Weights of a small transformer language model.
Size: 13 layers, 4 heads of 32 (1 for keys and values), MLP 512 quick GELU, vocabulary 2048.
Architecture: RMSNorm before each block, biases on query, key and value, tied embeddings.
Each number is 128 + 32 x the weight over its row's rms, rounded and kept within 0 to 255. Layers, rows and columns count from 0. Numbers have three digits each. The size before them is the row's rms in percent of the matrix's.

# layer 10 MLP down (transposed), 512x128, rms 0.277, rows 264-318, columns 0-127
104:068077160139084114172100142126119104143140101106103140106125131138079145193156157101149179187077139119147091128115104078161125192166131204097080149087105151132128118105166073155133145166173132068156133152162109136129143154082130133142110116204095145076058176125060168150135106114143133099133084088145136162111116098144135112178171156113144143140155159141131166123090076073134117190110
095:098125146186125082156092129127143111174153114108158112097167164101079074125188217150142148161077104127171117105153111105143057178079112109081103158141151154089148140157136192156115124157142140094120037083107133160125113072148128104096107141127130114123185114131131122179101090164113101119086130138116098127120132193136160149120167116149160128174056153169166172141065119138093098146116
099:096088124114084145072101137170146201126129110080181067121090163140094125125111114123153150118155115101107143125117082099094127119087120129107144085194045053128148121104174127096106126161139130158158140093145140137112168167092167173135142050083138138052105116141104119093143151162151172152082128111179091150116056155157102099153157134074089150090119141111110080065152127128100108122123
092:155122130078122122164140170129149148121128082120126139110174164181134091092100122158114150100195156147145117129115117079106209048110142162163184148217108114192095128178104105098160082183157121147144126085134156095118122063143180163119186152122137073167156137113174067174100115118143120126120099170129124175132078144113150118159101099139160156132137087114141108129186105151139101094094
077:126054184158160091102123123160152170112116149130113123136164169165141117158141159159140134179161135092151090129110162109079145000137170078085137149119093150103158109092092149139088109187134091196113137108106112104128120150133114057139134116104092140139101103116105176139091186082091112141195094161133103092130130149159150158149152096116130150156060148106130172123060141166108142127134
098:079133128157073089130124125123106142101093157154136158101096110179137132091136140150146148090061110169153120125055086070096160128089122158132065186076129136049125125137092123142138134141142113120134172117075132096182115111177136110149142097096160080121094065156089183076089135121175137106158152135147124196101160122151097124149106063091141077127166091141165086092116116161069152151146
084:146110148097162172110136146131117156156199183124119132128143099120097113072131183086154097122134080149143146093143122141124091016125083168095127097110110152051082099079144157188113167086094114123144201072113119097105093163152150119138074116155166154105124093088125123184147084118152055168147127102123170149136120157097105117128097075132136117080098144177131132127146123140130168126081
104:092107137141111149100080091118118143079059160135099151107206143080132183081076186134134127153122109158104123121139073178092079141133056133104136154181150140151129163138072141132072112129148123100125057130175132146120146107119141141117107161138108132094143111092076109112076113129121084140166105138136113120087132110094176095120156159191148108117086182155128093141113033063163136157159
107:167119134095074140039114140130148143118120139176119057131118151120175178157126157101096139207168155105122170108115139143073119174132133128183080150126128114151127128037143041069133095185086109127176135171118153167127110108109120189111113140160119065124106116114129089174121071150139138135118109112111180117139163142141154178117114142100141139104193094132122121127172114138145203138126
102:139084109191139217075165156115092160151192152121183132188108111115120077130100115157087116135166070130078111149062142128108118148076112098138148159156163160143148172136140093131171102196139132091135122147145140155140164156088089173120127071199192081107100116121124115082104126133099116133129130098155131070122111158111086146116131141072125180085096147130135072113126092148165120082139
114:145101048190139129167119134095130125155099083130140106132090093151110116164087141121075153111137146094083163097129133126181074084112139102155158082113111092126105156133161153125118188093078138157125164194129113109118082095080114125133176126162149144127117067163114118137117200142120205155179120119155121175185124122149123136112123150109121170127093071184093057187159178161142136094096
094:112148083091120210058149139177094147142131163184187156123171114141104136179143098131143082081102119138111135125138112112174113110121149091159127142096125106086104089101140075129131081095120096142164148126144125176123129159122123117109134144102244088212185099132162126153106135161148148172080122158138135136116127103162102166146091128139145143123186087160088173089078059163124136102144
103:114149111122119126158084172172068163133093130110085131105079159149155164164119149172106095111092114148139168128182157129184155021083161165124206055080096128113132128118090136117141114158114105094129118093135155157146154120143096098138171164108080133140148145120153124085116092085078130150137202135125179119130106131119166136072133126149121122188139147096175097180151116126180156081182
093:093093161139076101114142092150108110126155124095099082146134104139159129117108139146125148076095117108164103168117077139137132159133164167156207118131191099151130108166104148165138085152172142140198037127105118143121179136099146097114154134154126140042130096173171101198127162131168137136109144122144142078160138050134142161128151127076145136156063159134132116149180063163087154096090
096:038063146124120084095125065126140153111102155175085113053110134069158087182102159145138182116136164141129138143103084085169104206091151107128180146179114125137059106145114143140110125157128124145162105071161084125091190126124157164136117121168168172096116117149044134107204112153111162172118104148089104148144119090095098117163153136110102124129126130106127110138121115162123110162137
098:175090091130111159151168107128144157091184141162172098070081137155186079081104096120118138115085125118135110141116153177114156127145135103127143134138051153132159063131113087147122140086097139190127143105084086178135134084121146158149115067135178125115124131183151117150095161065138133185123145182116130188115150116105118062149105177142137193164185126150144111103075086118115196127118
106:115099104123144179084139123079124109138131155175091149108163100111153116157104109110134142171042104155116145180123147174126126089157239132151141157133132124126138203124153142195128097159087133117124097114050080091101111139142132079105121157171067113117142202151096184101120106074079094150140162108105127093107159090161083129111082084104103142158154132142135143126182107147118148114167
108:199148125111123083049092126155147179176093134142105085131145099162150108085108126103117115187137151141140139134158126108057097158121160137145173136151127084130101150133097131191153031090153084153187171159097150221103171152128139126172119141169101155111098127085081146131123114139108115133146100107077117083118118084134163143136201099112108135089179128100170094136115118125081137098120
114:184080129140164156098119127146138142127148085150148092156174202127144196076131110129112134156155113112136114121098107110074168230157167112137105115179167157086150102102097121109121148148148127116087133089124153159120119075153106132127099058148133094120122101103157158065167092103144102175119154091160154118082148136107089049153131184117094078095133132163141191118119064113119191128132
094:165151174124136144138133143121090116147121086135152129146100153133097232219134132191163106171174119049164155131097096104099150102103136141121157119078135127129148165167110137202109161127150133188076111072130094132146104130084149093135185124110145211133117138123100124133095181144100121178119115147083147178125155096115083121172125061134117149090159129145160151157110156159076141133103
098:131148189139132101084130118108146160112112157139126117129069104153096155176081123119164102143180159127132093126089102136128117123117132117101086133128200185150177206131142133113179190132133131143130164235190109125160099165109099144126186115103180092190131150090131143077131096152072123094140119105090174131133116128171106118177130182124074121092125142172122156135140082159146147195150
089:198129144128082119086106132149067102179069119163158081140145117120107139120120098118173169171112124159091124162148180168122129157113208116114072169121110132100142112143182104102108105108132138137132136106204109090154174114151113126197103140146172129125161123118182093149101088067078113176155140202206108098131152083095109155138183136092119145120157125082128106122086114131158106078145
093:163137099139173170170138074105170129115142171090143079137147091108137102134135141067140168214159144098121145129128130089149094176145103123086107085068141139119169114112142133118106157143130150153133058081151095105131112117144056111142154134127170102111073124136131048047163110166152136117156145137099112147080172140047118163109138157123182136113131145069119156082140123182146091145071
097:133143145103107112159146104126099101143201067090120107141122128146116086092165125098093143096098137115112158132164099137163080181127134186116157155098104182101097120151166145164124180136181102110140148166182107170072101087157133126124114158129173087151165104132057086115111137176033150143146082115118129119143152092094090136177135158092086128144146139093134165198133065134148167060159
109:146164141171117089121149190144161168170129139157136088127129139137191121099055114126128179145122089209089155182122132139192093128098113129133077080168073163159099103102146115130151111135061097137131171102122113154157149149176144096145135131129168100114054136183099176169114149084074121069142115105147076102145140123152086087154125113090126138101152103127145162111099131118100103217122
099:152162082131124140103134166134128153124146076127128163179089140141143134084120163138117120112085087151109182159194132155117189129144133095144135098148112148131112113192144059102203167195196102126104100110099083112087139137110176127109080127116072111153108117085192114134102071124117085161131097100146107101131134111143036155128127201137171140136100141114128122150140178047123106093153
118:057144123106139095124173095078134122135124090149132136186073128105128128141149137127167187096129180167117125103172081105129126173133063155140161130077139089107178206147113077160108147132156143091155148156208135113169155150152089172117156109116178120101067161147167146138090121139118096135122141087129151081161148123093123085164059191165181133103141108125124079177123109180118158140142
098:152134064197111109108148164134156135175116155185157110146110140141177146150118150128104126158130100146116092183121132105152175068103132125100189176122114196102124193152121087146075104160146149099123106076157106174139106140111136146175129165117194080106124174121081061110179120121077146139157123089180172138158117182153115138085157154061074074112135111131134154140148151131116124096076
097:170102116127066085136128095143216123111139167115101137146125117159173083092131168202126128154150065164098145148119188121168106038119134139110163135102158141124143136121094133132074135123064140162139149081092136151095130147142108162131140130125126151100134096105151159188173098163160131127079120142106144070128176162095057177119119147103177127173122151142188140131137137171182156203130
085:126168128149126096132135196082123155144138166088124114132158222091104130142102165130073110169169091129178151159123144126072132053127160149133113088107116139070139093105136102102156076049118118167130122191091099157116158138141102114142150098212088089156145176080152127126119224104151093151147144055198119131118112112134118110103146116107098116096164101119150132111148103135114125105131
100:117104083133199107130097096108200163165067143113099157169118189166213104135127131144132103078185100161086166120094119149107117079124124101130187124126117086133132080124123130095179125105134162107164166117120152134123105131139132089116108124124168121096068156134111154159187146136118111127071101071063135155085105139125125121099172144085103150154081111167186142061122144114120191078153
099:077117157129074120149146142105116094155139100103117091123129139124135149126169130109170161177193133172104029133120157130134129138118129117157153143182143087091094146119167083123143081072143137121141181139170096146079189126140190114168146089124155054055119159154078086135080144059136148170175165081084174165097108123112122155153154147139203114107132149129124098145113169141147142140145
112:135085143093092072135117115164145169121105082175105126131145114117172106147087119057170151110160103120148217158118107104139156110126074133156167190115083126176090160091124070065147079151102128073114126191118141149133113104077169110129117134110189174090159092150110125163180119097108124116075162142143095137093145104092157104148147129123115156147133158168037166148071109106134144121137
108:089083109154164167091115187089090083127133093061156065063180146074094149120146134141161104109163152119096157130106105160140127120122107076177141093157151125106144101120144125119129139154105137090078142173125110109072096145057154144141125070142101100045161126138158119092118169136183109104168089147154113131179157128182135125120068177116111108120124081189086095123118125088070108137129
103:106095159134125127115090112138134188194101095085104107127179134080056068111104110215098122158099148123097114096108109142084135117135093142104099113167125118172128037183115087088130148145158164111158123142112198128142140158135124126091117110162122086083177106108087119162163098135169082058106108109092114133092142116087131076104146128093061164138115108078116167113093121135146092080139
110:101098088174071206149119110132177135107150135132136118072083127086142119119150110123132108105145160146158131086163143103097111144104143162161103136135112091073127073077150165114142054136109158151135176081112102143115130163121130135090117076109153154106145099195184105104131127135142169162090072164101087140105197134138159115121081123150136135040080047075107106108067099163116143125121
103:171118117185106089107147156151096135151118087191116128129143140097174097132153128127089166098111211086125136130143143054139118159190113097077145136135138115078130128151133144148035131140128119167090113135157117167135083108157123165069135127163133127136144175140170196056133187044110137157085118124165208119139141142122122131130132097125094141122170129194165077167150160128133119143161
117:033148108148110140119072080123145121178129108129115155185148112162077070107126144133149115167150068116150165079133100113137073091204081143157129135121066119129131100181147069109168081051166154136167119116095090169115139133091109087124114173157133130185153129143090126147108122148164115111124098098149113078118102156153164106158105107124065098132092142103126139113064112141185124131178
096:190118166151121124118074139123083118197130163087170140124141092131168128112177127165147109100166121095142103132090086156115160051122162102152104154107060160121140133106131121125139131144172161099167094093079124087137141216132140107131192120087100128117086134121127144122141097127135097191087100108137137174167026114154136149223114162101096096128192158134161093128145149117106124107129
100:120147136119121118136144155139117156155142074122089110085168111150136089120091132183117135129157134163116167176163116111109138146157112155163157083157193071125181072162127159091190191137174120156149142168209119079093136112111153171136161144121133133121101125133086069144148158164042134078168124115078145151115105149086108143076138140125070062151105109155108115132050091134123100077132
097:145143131183148137120127155135118121138041119148146147104138144188077157137112110135136108164140163115178139105111066141050112127150141070113134088132131118143077172158122120125093145126163163100133155094121134073152091068101139096168112145124165163127092141124115084146096161125121097111113154161112150048160204183080190143099122170153182087152130155160157110096084092118093041145132
096:100167139085202111139128106166121143151113139123095124185112108111125116111070153107152143133137138206106149096114146120139116118055134072155119174092116059120171098173086145184128148123149119137066101141143127142074101097060101095121119105098052131158114170147144126105127170106104147136086167126110161114144175071109124090077198168143138170151140156181097137139134148129116067187093
089:128136167094148095152116182162130165085168150078169123178122116120174166104091129109122155109113105135138202075096162134137146068100122187114165163074133110143143109084073146134121113107159189143097126110115101111100132115074182125095118138131139110156045125167111142129148128133067108097117114111208111135137135116109151162148073078162132116224103118184143183145098132137124095123067
097:135100127172133175187097087110083154086124107070180121071111119146139139165163077142117118094157123107087171149148081112178134154129153123181156173113037170168164144092100111094141097130144107142103121118098154165099148134126116081128082193102089148164113156135120127142075206119122103145135064095053125092191076128109114111130148140117136115112135158152128107136176071144123077116157
103:163136094108149152099166173112154155144104140087068145105130136148098104106081145106141136149127189091075140149179120071118170100129207110149141081099145157106117110072078112084104090093147136132106186141110108086101085109106133158086130096162127155143061065109120051143116126166112114170115119053062121136115091094094162128092169074097104137116101086101072127103108130109118109162120
105:167085143097107155143139130097157179095107104128125236133094134128134149112095115091142152081151105135224151109138136087014145169105125143091122122194145130188081145129101127119120111104175090126140092135097116144116119125133106128104179064161126118120113081193124074110138162097136100149085100129100169137083180124131072149160109140088124132128100137113110114153085109054104121149129
084:146091134132151166177092106123156156068069135057117137081187106095118112114158117122167129127091136143086207073170100108108105096174080158145156097177115124146132170104128114096150072124107134204113221085134046125139134147126067148140144137126111105125160114188088139131154123096191134146155082118121094111106107126107152134144114125140131112098084100180134124169151161131070109116112
108:174164072167095083100097103100146139130114110108156075169171169160064139182071160092124133141113158165162157074105129164103120125137144126087087133137098155106149190117150104145132133150154149143107136145101187118146130134103173090177117127103091101150167184182139148173136093094140151131161144171152182133122148136126109127138106127129121117157113201125209201172138146157188084101195
088:142145161138105114088090130140112137101123039098171086127107144138132081103101127127190147122146170149075128124111148146120107128211125052136150094122076146064167114130118134108107132159114137138142174084173129110154151107179130107165149135088133128087145144126164170161069184096185096131128118169136112115123064160149109088140142112120133131176095080176084167201182130111201149130156
095:186127099145100150056161166119165132125127112130125139145195126096144111127145132110084126157103105147086130096069128141102135189148160150151158120133149121146108136121137190129137110104106134119148080158133118114159189141145172168130114172104135135170125077149192085073050158109105109092126084107109169171065079106140049150075138154064172119161094105053132136117156099157145183118115
096:143164131128132096183169164132160119153131137152090160106193112076158080169135097114137144111129101112093108072179051159148069106116082117128059102117176078136214118188140069174060096114127097137106150125127120117099174121152083141124157123188150137140091133124124157170121167130143150155150082087155114127066086100174160107123117124139144090150092128102095114125171124097145129185105
098:204160143137143089127110204152152157134089103114091099150165154112103087101102141103123035125111099122099162163180166107070120129135158096140141140126102107091104172107123099140126153129111049160097152148069093097095087107129089097148088174196167118136134132170142082157141120119115146119146107119178142178137077137125133166098131122160091106088096083137214133134125150114170059094138
101:127128078141162128141121140145123112097189148081119130152144149113043167150122116071113142165099097184123149181095119159177133149124126098121037160143138081143149128106140154126124142125119098157136069123050123133127160149110117104103140166083097124143094135167135180118104133132164154098104186185129153203136150083136168112141172117134139112214091113160157164145110198080140135057143
100:167077154113121084105069112142128125099147130142063118113123107128109122159135093176114102134151148158069158112132117203142114170104082124167156154123135147141094098069142187150139105125157073089144142119054114143096146146180166080104113125116125191128134124119117098117091122162105076111123165181173161134139119058038126134108144168159177104041139103096158141137115152151094104179099
089:130156130142131094127075104138138145090193182164150170139147183104143130159164163196151125122071089101142126130124143129143104105170153161157109127158138135114133152132176171099107117161157150118102111097131117183143110092091110175161113127151068127071123186120122100142121114162161122091090119162156116112153075197131179091123131105161211132160193207113156117118158153175058120182094
# layer 10 MLP up, 512x128, rms 0.254, rows 265-318, columns 0-127
100:113120084105127186194155158145205087111059100186130171121147183184156139197171132132124165147109131164109154157136116131120155151120129157131155113146140088143142131140166127131164131158096167107134156084072110143124096110111126092187146082127133100069117101174131119133108162169134081155140127137093108084119131172129143149190086152126234138171113153111149117081161081069157107162117
106:166127131138148117093164135070072169136135130157150188116095170098117118113127092147114199140109127139076151127161162107141165139104110165148183124091222150141042142095100109164108154120172147114070118104098110117085144101221146109127109106126121178162055074081125073109154089128110127138130153124120116147104094143060090170105129127142102133118152122168128070124101162099104105150094
096:123157121202143144157150171126079113119137118124175153129101095172131199133106112123056098179101102054118100108139138127161100126103144118086105150101159087136094115120142214226151119153094090104098107115105135129118188097118121068139127125092112095166108122154129088121174163154144157153074104139167106105197117094147145136149149139148147119115156159137089111151055053152117129114078
090:116118056174090169078161077119114140125154120115125145109120166093143081144149099116174065125146107142122186072117122130140170132136187133149125150124169134145130123139085149086236124158128138076144165117150124051165127136169137157102160178130135130111133123051123151098114059159137110155089067089184147119114089103130101113100101105105126149110194110170123096079119061137132117132106
096:139103162156189120145129107148122075209082131119165134096116084108157122143126134132076138178132120085131120152158107136098101189147136120123110129097115147182196040089182087125172061111153080099127117105075128131072112110112097103151100095127133137116098149100180118174163142133013156141138135144167113092163085117170166084079088138111107109136151117142143118116143136107117164095165
099:135163135179114138104165115128147101089071083123126121119129103120151144149122004121143206112177116124131126130077102143117068095111179081113110149149153116157179154158165150130117160183164088068163178102130148130173149119140154086120163123103080111120120109139184154149113061112107088098148162129172190135152156135134086128151161166101109044132156088136105134100123136116164108161099
092:091161099121136081176130142141112170092173146084172072064143190173143139152151128163155095172123141101117153169116142096177153088092108094184153102084122169068141123128168197098177129074124087125141172141116147159131165150105137130135144101099185161081105111149125140140153207118124109117171119144060109106158125120149082147112123161130129140164186131165099107092130081150044135135133
102:133109117098068091158127117145124125102149111122099072185132132119144129186060110109202087134095154132190109133120129199089168128187112132123138139117136119124138174100103156121146087153114116088119086168140110147085084144136090131149137130049119072091204110128066061170087137090108183087173139098133183066196155155109142146145118147130144111118140168117155124133127082135164144142133
097:092115111107182095130108131089081133188125150121174152114124133119216135138079142113200118116122087092114124109087101201159118089158100112078174126056152150070150102071134105126127144114102103132101090151123130139100133181076129151143163103134112157117201158119176073129140149160130172091149135106126135088138120084071140163139077140106119148140070105150093190081121113130074143115078
107:127097145202161083099109114139111115129125113196086155105109084121112119090091092151170133141100186048120154098110159131169119132157142117146141100129134109116111165158137138111167174158110147105132150150115135138101124082192168136155082128123122184168063132151102097179110126120062113192113103144088082203119111128123090206133084110169076152114096130142158054171160119128088150126095
097:202152082130131131120075097032159117117116124163100085092095119082153082114098152168116144122105139072133124153123103115138206123139121119181063147159114139118151105128142092151121132180105110111130101113048108111117088126096151161176183141120129160120157075078125146141140090131146142144072159182126101126107043205123145131099138187133122132143095099113142095068192128116134136125135
107:125139136155148118150093163176143149099178085145148135136084142140098087152118052164098137147092087124158094112152161146062146098092107157127133068113093142136080118117124136153102117117149118119072062040116095152114065122159077099146148133124158101149121110112106072170070106119145100154082106113128191055158142158148114110083149075191143124111096134085189154129113184115153166104132
094:136180144123126102161173125065097080103142153122197126101126114147141118094196120119102087131180148129092117127112106202150095108142119112105117163155085123108145144186163127057174107112108131142088130082135128133112134102053085111118094115151175140213093106151133120068123114186139084116119107122178190154117101136158109058056103091106141191139121133107111115130156165110137105169096
094:100155120127176172149156222157095183144118128093112137084154157070126114167146117130188117162121139142122103131109131140144118154143149119101138069139096136125115125099121180135147126108165066164162091180104078134201106220119144121169138117104134157118095071132183110133147114150180182162130130084109113103107155094093072104108166152171123072131100078130153108182176107112141100183115
098:118146148177069138119119099133081081146085117134170107125132150096170087098164155152160147096122123136094111140167095103113124123164093177163158148146096110120073168181182146161189122122168125069209094138118149195149153164175153120124142142098111131154075152099125088144165103184143092136171128116111092061107116073070127071158159131125100128184101112083130108077136172134142160087127
103:093121144116118091046135090125097117115107175164108117170154128081126136129102134140173129128049156118121152088128146159141141098102132165124140100135136088151130109126123095122195158089047163133096200145126115129119073135148157140167143192103068140093199122193141125088139175131117208144145120147079149126169168121147140151131099107105192131152139114140114078087080180138180095158097
100:085142096155159138132132111135153166122151226124128118071158044110141051064152091148125133144064125123156149142192149154085132168145107183129164143129167126100144120111137177122142091097127133129082146115077138138155108133185178067168151132104089081135093110125097165181103084138095172136072146069174154115171139081135165128155117096122145132148133160140132119138102183085094132152122
099:105158079130145127168127106154175118100069166095086097173143107121153126202109139169101157131128140172141148115170108180162136158097213147132094136139160127169124051191124174125105186166144138092131102130110113116139140050140117108116135120153080161114141142147133190123066092113116150154118124112143146166098131086095149101088159117095098079160087177161169161081086142112150059159134
097:140141156148121173106189195118140122152113153157064142127096105123133123150151203148148177120144117119120060124091130120153147076162168196076129094115161165149109164096130143107169150157099129133088110195127131078112136135098060172083166145136098078183070068141118082150117126147178127146122184161078113162107165172111185142129103110115110160154083113095080101103110154098124110129112
092:107162132141130120094159089125075120138137116110143125094126097136167130134121068155132168180172157156174084046128121093146202091079068081119142131154100193208123121158137177098094129109100152163146117087099123112123097143138126198137154118142163131122120165134158126148091111103188095152087123137128105082145217095146122135209157132170111115163131108113151125138132123129131210083147
097:109154154170106120126148162149162118110166161099155183134152110133133128139154093112124120170198110099166134090101068172129063168105117133187088115170112142104169159110087180162162153115212064121122158103144174175153115118143142150122168160155174081134225146090089146093141141135131055113146153100127136126160140120122102166143106074168130140116156110109111131076148138169105148180072
097:114143121147104108101130173105072117149103103194123146115103119151116080079113154126122189134138081149080113127164101185097129056116141146143131130126091167135134146135118104172147136134085110033119124162095107125113130053134137130179175113122119081149108128138197167188092135118080121120129141129101111158130087164106098174150162096109048094162152112139118114180165145085088189160201
094:124139093144171126124135135074117118128109116113135105114125065082081136151081099167134106089167104143212121112121139124103145138095053125114072095070190164097142159178123052101151088133073223153147149104102151164107163099151127136138198159128124082115114106135135123135111090118139106092171138157118161133189143090092181104096118114125079093153093082132098182120114158091101099124132
109:163152168146116108092144160099101168126159114137160123141154117189181143123121163119058167105125170142184134104156158171174108166131126138152137088119148150192108118082098210129150126176065132120160072106086128134109136119117114105081137173166119146123058146083110085157152085136070182135124135156092144111169129130125083144116144095142111101116122087140141099077171145170046049142124
106:095151152090152117118112105138108112049121072128105139157088078142112105146092121149113134123156060096126090128090153030153104143129140164173110173176115180131131122152114139129133114110109073235142126129148155120192120110119133095105129092197124124087105131136118188146054132121101088148169108115140141080104165098165176168153079129127121125085144148178095104169159088131144132111076
109:100119146143076111155119120113099121155110150145140092133128159076155108120136050117077187124097147062065061090122135096163139146116142098025160128136128107148115152174070138142160173170170139108126077201122160093156138111123087113108109160097165182123135143077092056127162121138100119093106184118054112121116113140109110124138174166132109147121093084161168104153170132124121099134150
098:086078108097086124105152116128119135114197109119098185152175092128084138180169137100151109130143095138143179117128171117124040184155139112112044090126125178138156157149087132169150188105091139142163158114151114082122054139155161099060075140090129081178131118135146166077088108142099132096151129193177132076114173170147112072118121082128128137148106122131116138156134128134158141130141
097:068148165123111097209139124126113107117138169078138112136048124169092148159118120173111148145112067131097190114121090111140128115143157142173179156109066185120128150176113117184140137076190152129131108087107127102137101080085153184135186123092105136127159151115150101126072143072105114084140074107144166110082060170119086101117177123124109138119128123086122122171176109112130085080128
100:143141104100141130101102088185070134084074144122146165212158124159089129087168080082163141070107107055127134153156115150168076072142127149138133143108121078161138159151135165119109138162091150112146124143149099104134128106154152112096114134043186145085106117191159094116119129124051139173140153181084124132175108144146170134109144129119117181097116152169094156118142116150164165203137
103:069176123143135187132103157103109123119177111165123139195187112111179078108152152147122155154088104134159123146160119093079079174131106106128171112199158085121117130128178165156120066151152203136138128181131132164088146169116167090112154117132063142148130086134125116116134131109143095149096203090180151075113137118118113080156162124152116114147117129120087132184143166149199193157128
094:168107148105131159152160173139078101145143138136142131090162140145112114194143096160166119123120124104078066153102171127100108183158114082137128121062129110151145097101171162148190139120201123083162157037125166115093172133135089113113139122071113139105135165087102149156118123093085134144116138132156082077133101169097177178068172159166193114114130119174096113149103187121100170157129
100:110056111105174083095163135148156130090135162139139178136167146106182105132124100103128120143096087111129194133109100135080127195172111157103144141110099173102082174094160128130148194099087067124097161125153160135128129118137133106087146023087111111126125150130098109137099135150128150125207151170131146138131165183131091130091166167057159043114092099136136156139152099158115123154161
102:145117121093103083085182060141131162155157102069138161138139128121093142102161123080108176139165136068126112106185116114167133184087084118100138108089170155185132108152206132084144129177140119175078173166111109081170082123158125163122109082115102159139130152138088122098165112115090157173112161132185135064126108161119135163148179131096141088200111153171165158115146146117115147104170
095:129178123112110140075180146169096094139110116065148131156122128093156063164183158125132137142133141099113148083124081073142099168199132109151135106084102102133126101151113159143090119121104188117119135129199155155131099117132063130059126155074111126174161136134186101126105166178113115125100104191110113098087122110091094070150094116184087112123159074147138058141132129082086142183122
102:120137084178119104179111116107111143102105141201152120132155081094179142140158144147182104127123165092158101132120156103077093166113119089094139105163044164168131132091129144127134112103099172160155142117112157195157190118122186058075183115102166111153179131093129171154126153141118159086139141136119078124179089147129131118127110158125121153093106131060126128157123137209172181103079
093:153098114081179160135103081113048155114113095142091120082122105150096130110035119121105160121115072135122116204118158151188131130146149117146132099135123152081186094098175137114199099120159169149119152105127124128118117171083128096142107069165056157043129117148135143170149106112127191079153120154195081156117156168123093102120134160178122167139136120150135150158119161144145145133091
108:121124129147082152079101099114121117157161095164107147076125097098142093148125151132148079155142086184209072076157187115153086161152094133135099154148090118159166168134113144090174099113153042093166075140149150127127166162102182100073139135135178152145158128143129146148133085126156086080111166157159099103167151127150130076118140124130139090180086139173178145119136102147156175143054
095:172093126081169154129108131096098107126094098154104118138107156196107062055096141158159106160073125086158125148102094146082085124064131129092125106095108116137089158125083163066131209167127082090152145108115107076116101129105185119129139140146097156143100117140134155097082100110087137157196144139117067128129141159130169170152097083080170174104090116129103102111141106140128202086117
096:115170111110186118199100126143125188145112131173160102126140141134159169169132123141109143167163149100128023098114120120138138083123138110082108151091127133172100121106193164145096132158121148122138085069122141116127168113097113102098098169074105132081168147132056100090216143130135174086155121171094170122124129131148078161104211110105138127092167103099136117147121148054109100138160
103:132192120115111131132089072128136094095093089076103150133151080110167128115153064140094115080111147058107162113179137128231133126139096157168058096149142090117180148063150117113134130138129166127138135131137132074098090184059133119150107164106183146153128151139176140104160126082097156127106116108139120159073142086133085110090109084095137144089116114132113099175156185079153147105094
097:122112079150113089094144130143144049052126048109116130110135201108110135163161128173074125112101169143089127126116101122100153074119091102091116111162151171137114100180194109119129188147144152105129133151052163138101120097135161136140094079158199132144094104126152125121158106121149147136141124146184100131078083163160068138135163161138117128128190177157117057143155105152164166149114
092:109153100231091166106124088122081124117113097160083135147149148089119104141186118167142132139135143099115145167175136122097126086166171094167071147145093144158135140159100119121134147153142095099141091131113181197113121143143083158155117162175097150111145095109142133109120133122176178167124088113175124073190118135095068137078161130156166155055171174101096132147135127053133199137128
098:124140074150115126139151141179156082145135189163097132151123122124118158089157185134076166164131164134174071147140108105122196056116116175138156191133127206139163123120089126102154163084179137166158097121112118105102146101064085144155148111110108100105181142128119128132189051135129155102142126141107142123105124114079119089094096052178134051106123151145158138148113147126139196144142
099:094097141172119127118107138064203135097151090129152148176104102132188140179114108152156120119166079125121100135147165130130125158137144040143106060178119099147081133103160183093190139095098055089111118143104095118153135050143115091087123073139149151146147154151172108097105136093128135082140151159106113118080144189137114128104128098168093121138132077163133116215165125094120146115099
099:111180181158148110111128115157119127115144214145112172159169128132068115078109159102164119099110180117133090112174140126122108127112123114161113141124148024118130129119134111113146108198184150145155076120103178117069094129151138105146099138095122132106161149171096153196048096135139131138142145055155110138138129133169111131133115097113103151114139148118064106100161222128122137199085
097:156159133171065079131141159101126116150116116179145135105135146107165104095113118134119091082112161134110080227115135122102149047105148096110117166120082159148118134147087160138176129140119135136106086213094201160121083131158173119137132107105180119144125130079170166133076106134109165137107166095234132109158138150164171176086146159143118167169118162100126167085121130122150143151158
102:143101106096158093108143129145088149109125100198110130095160123171146093155108100123162107154128144058099118151119125153096149104074110123116162145147143098085109111145115191179125128132181156162125174128124123113107110144103119061119072133147111110097113144167125135118118157144146199082084206092111133148127085174187246159152113129109135148140144157106091099094111233140099136165142
104:114162082147116111179142132147152158094147100062164129106107165123092194101116140131148165159146124101138103108143121172091090101088094158133153168172161089116112159122167139126134171126144125128156125109093107081129167164121126127133169162098048121112092057139150141116167119109088169105099198111142127156137125154141069129115165038114140189116123124127167038063089097108172169139084
091:085121118094165147147176125152134114053124129157112157126091106160110132108132153110146119139101123131086030137124103078148136152211166154124133093146135139117144222180109114132098092119157117162170209183133122109115126140131077129095105119117118117112156109113205151147101127100083081112121114112187169132100102077115143140203126116093078145103175106139107096094100063115077123153116
110:062096130165159095117183127137151113066105087119151107129162088116105162103112165178129111125070180171110126190146127149185117121107143122064144088112121166197127057139134119147087142080131161155171156178128077090124118140186107164089176132104130155065133153124109120074101120130122176120059167128166171125168071133143153157121065162121145142144152140118147153166117131107152167161147
096:133165169091105086145113120108117110173128129136141149114118144072083115111084128069132170134070130104095113143128130107146145110073100086160103149160100170138135114142119102071162141131141134080130135160193058166066137112142099195110202169081101198068144092185168097107089149126147098139092079176091116120094132165110105173127136136090178097173100089153090116134143139128110109144073
093:153097135202104056093127083111126126120133108157122153120132118076169090126090110115124051135098083137163114116132107143163107119124091098142094128081196134106136141089102176049111163115116153099134102111109097131143062091106148145145178129108145097104142162087128122181103102025102156125160083152148121141086102135146099148109181195147117117089097126140177061144155183140159104150148
107:134126089118090113182185090129198140129099120106141160081160188111180149175158153199166132127159132116104127150068089072160125139100102095084064101214148129161141134090081136165172127101177170121105152103128117186165111092145091157140141126169164090122113111136201154127127140113173138095102131142167170103154154109175086127089141084131141130141128162088107113117088078103165110107129
099:082127131165108131140198111187215151165105167154146147096086123098150126146100116184179165085183143095108139154128146112091118134194133149177149136174122136184115134108084111099167157159117125110061142145090147123117154159145137080089122121154157075149144145111133122179197130131121185110090120084156159081130123058118108169138146113141070133122082093120107114124057155130154107184154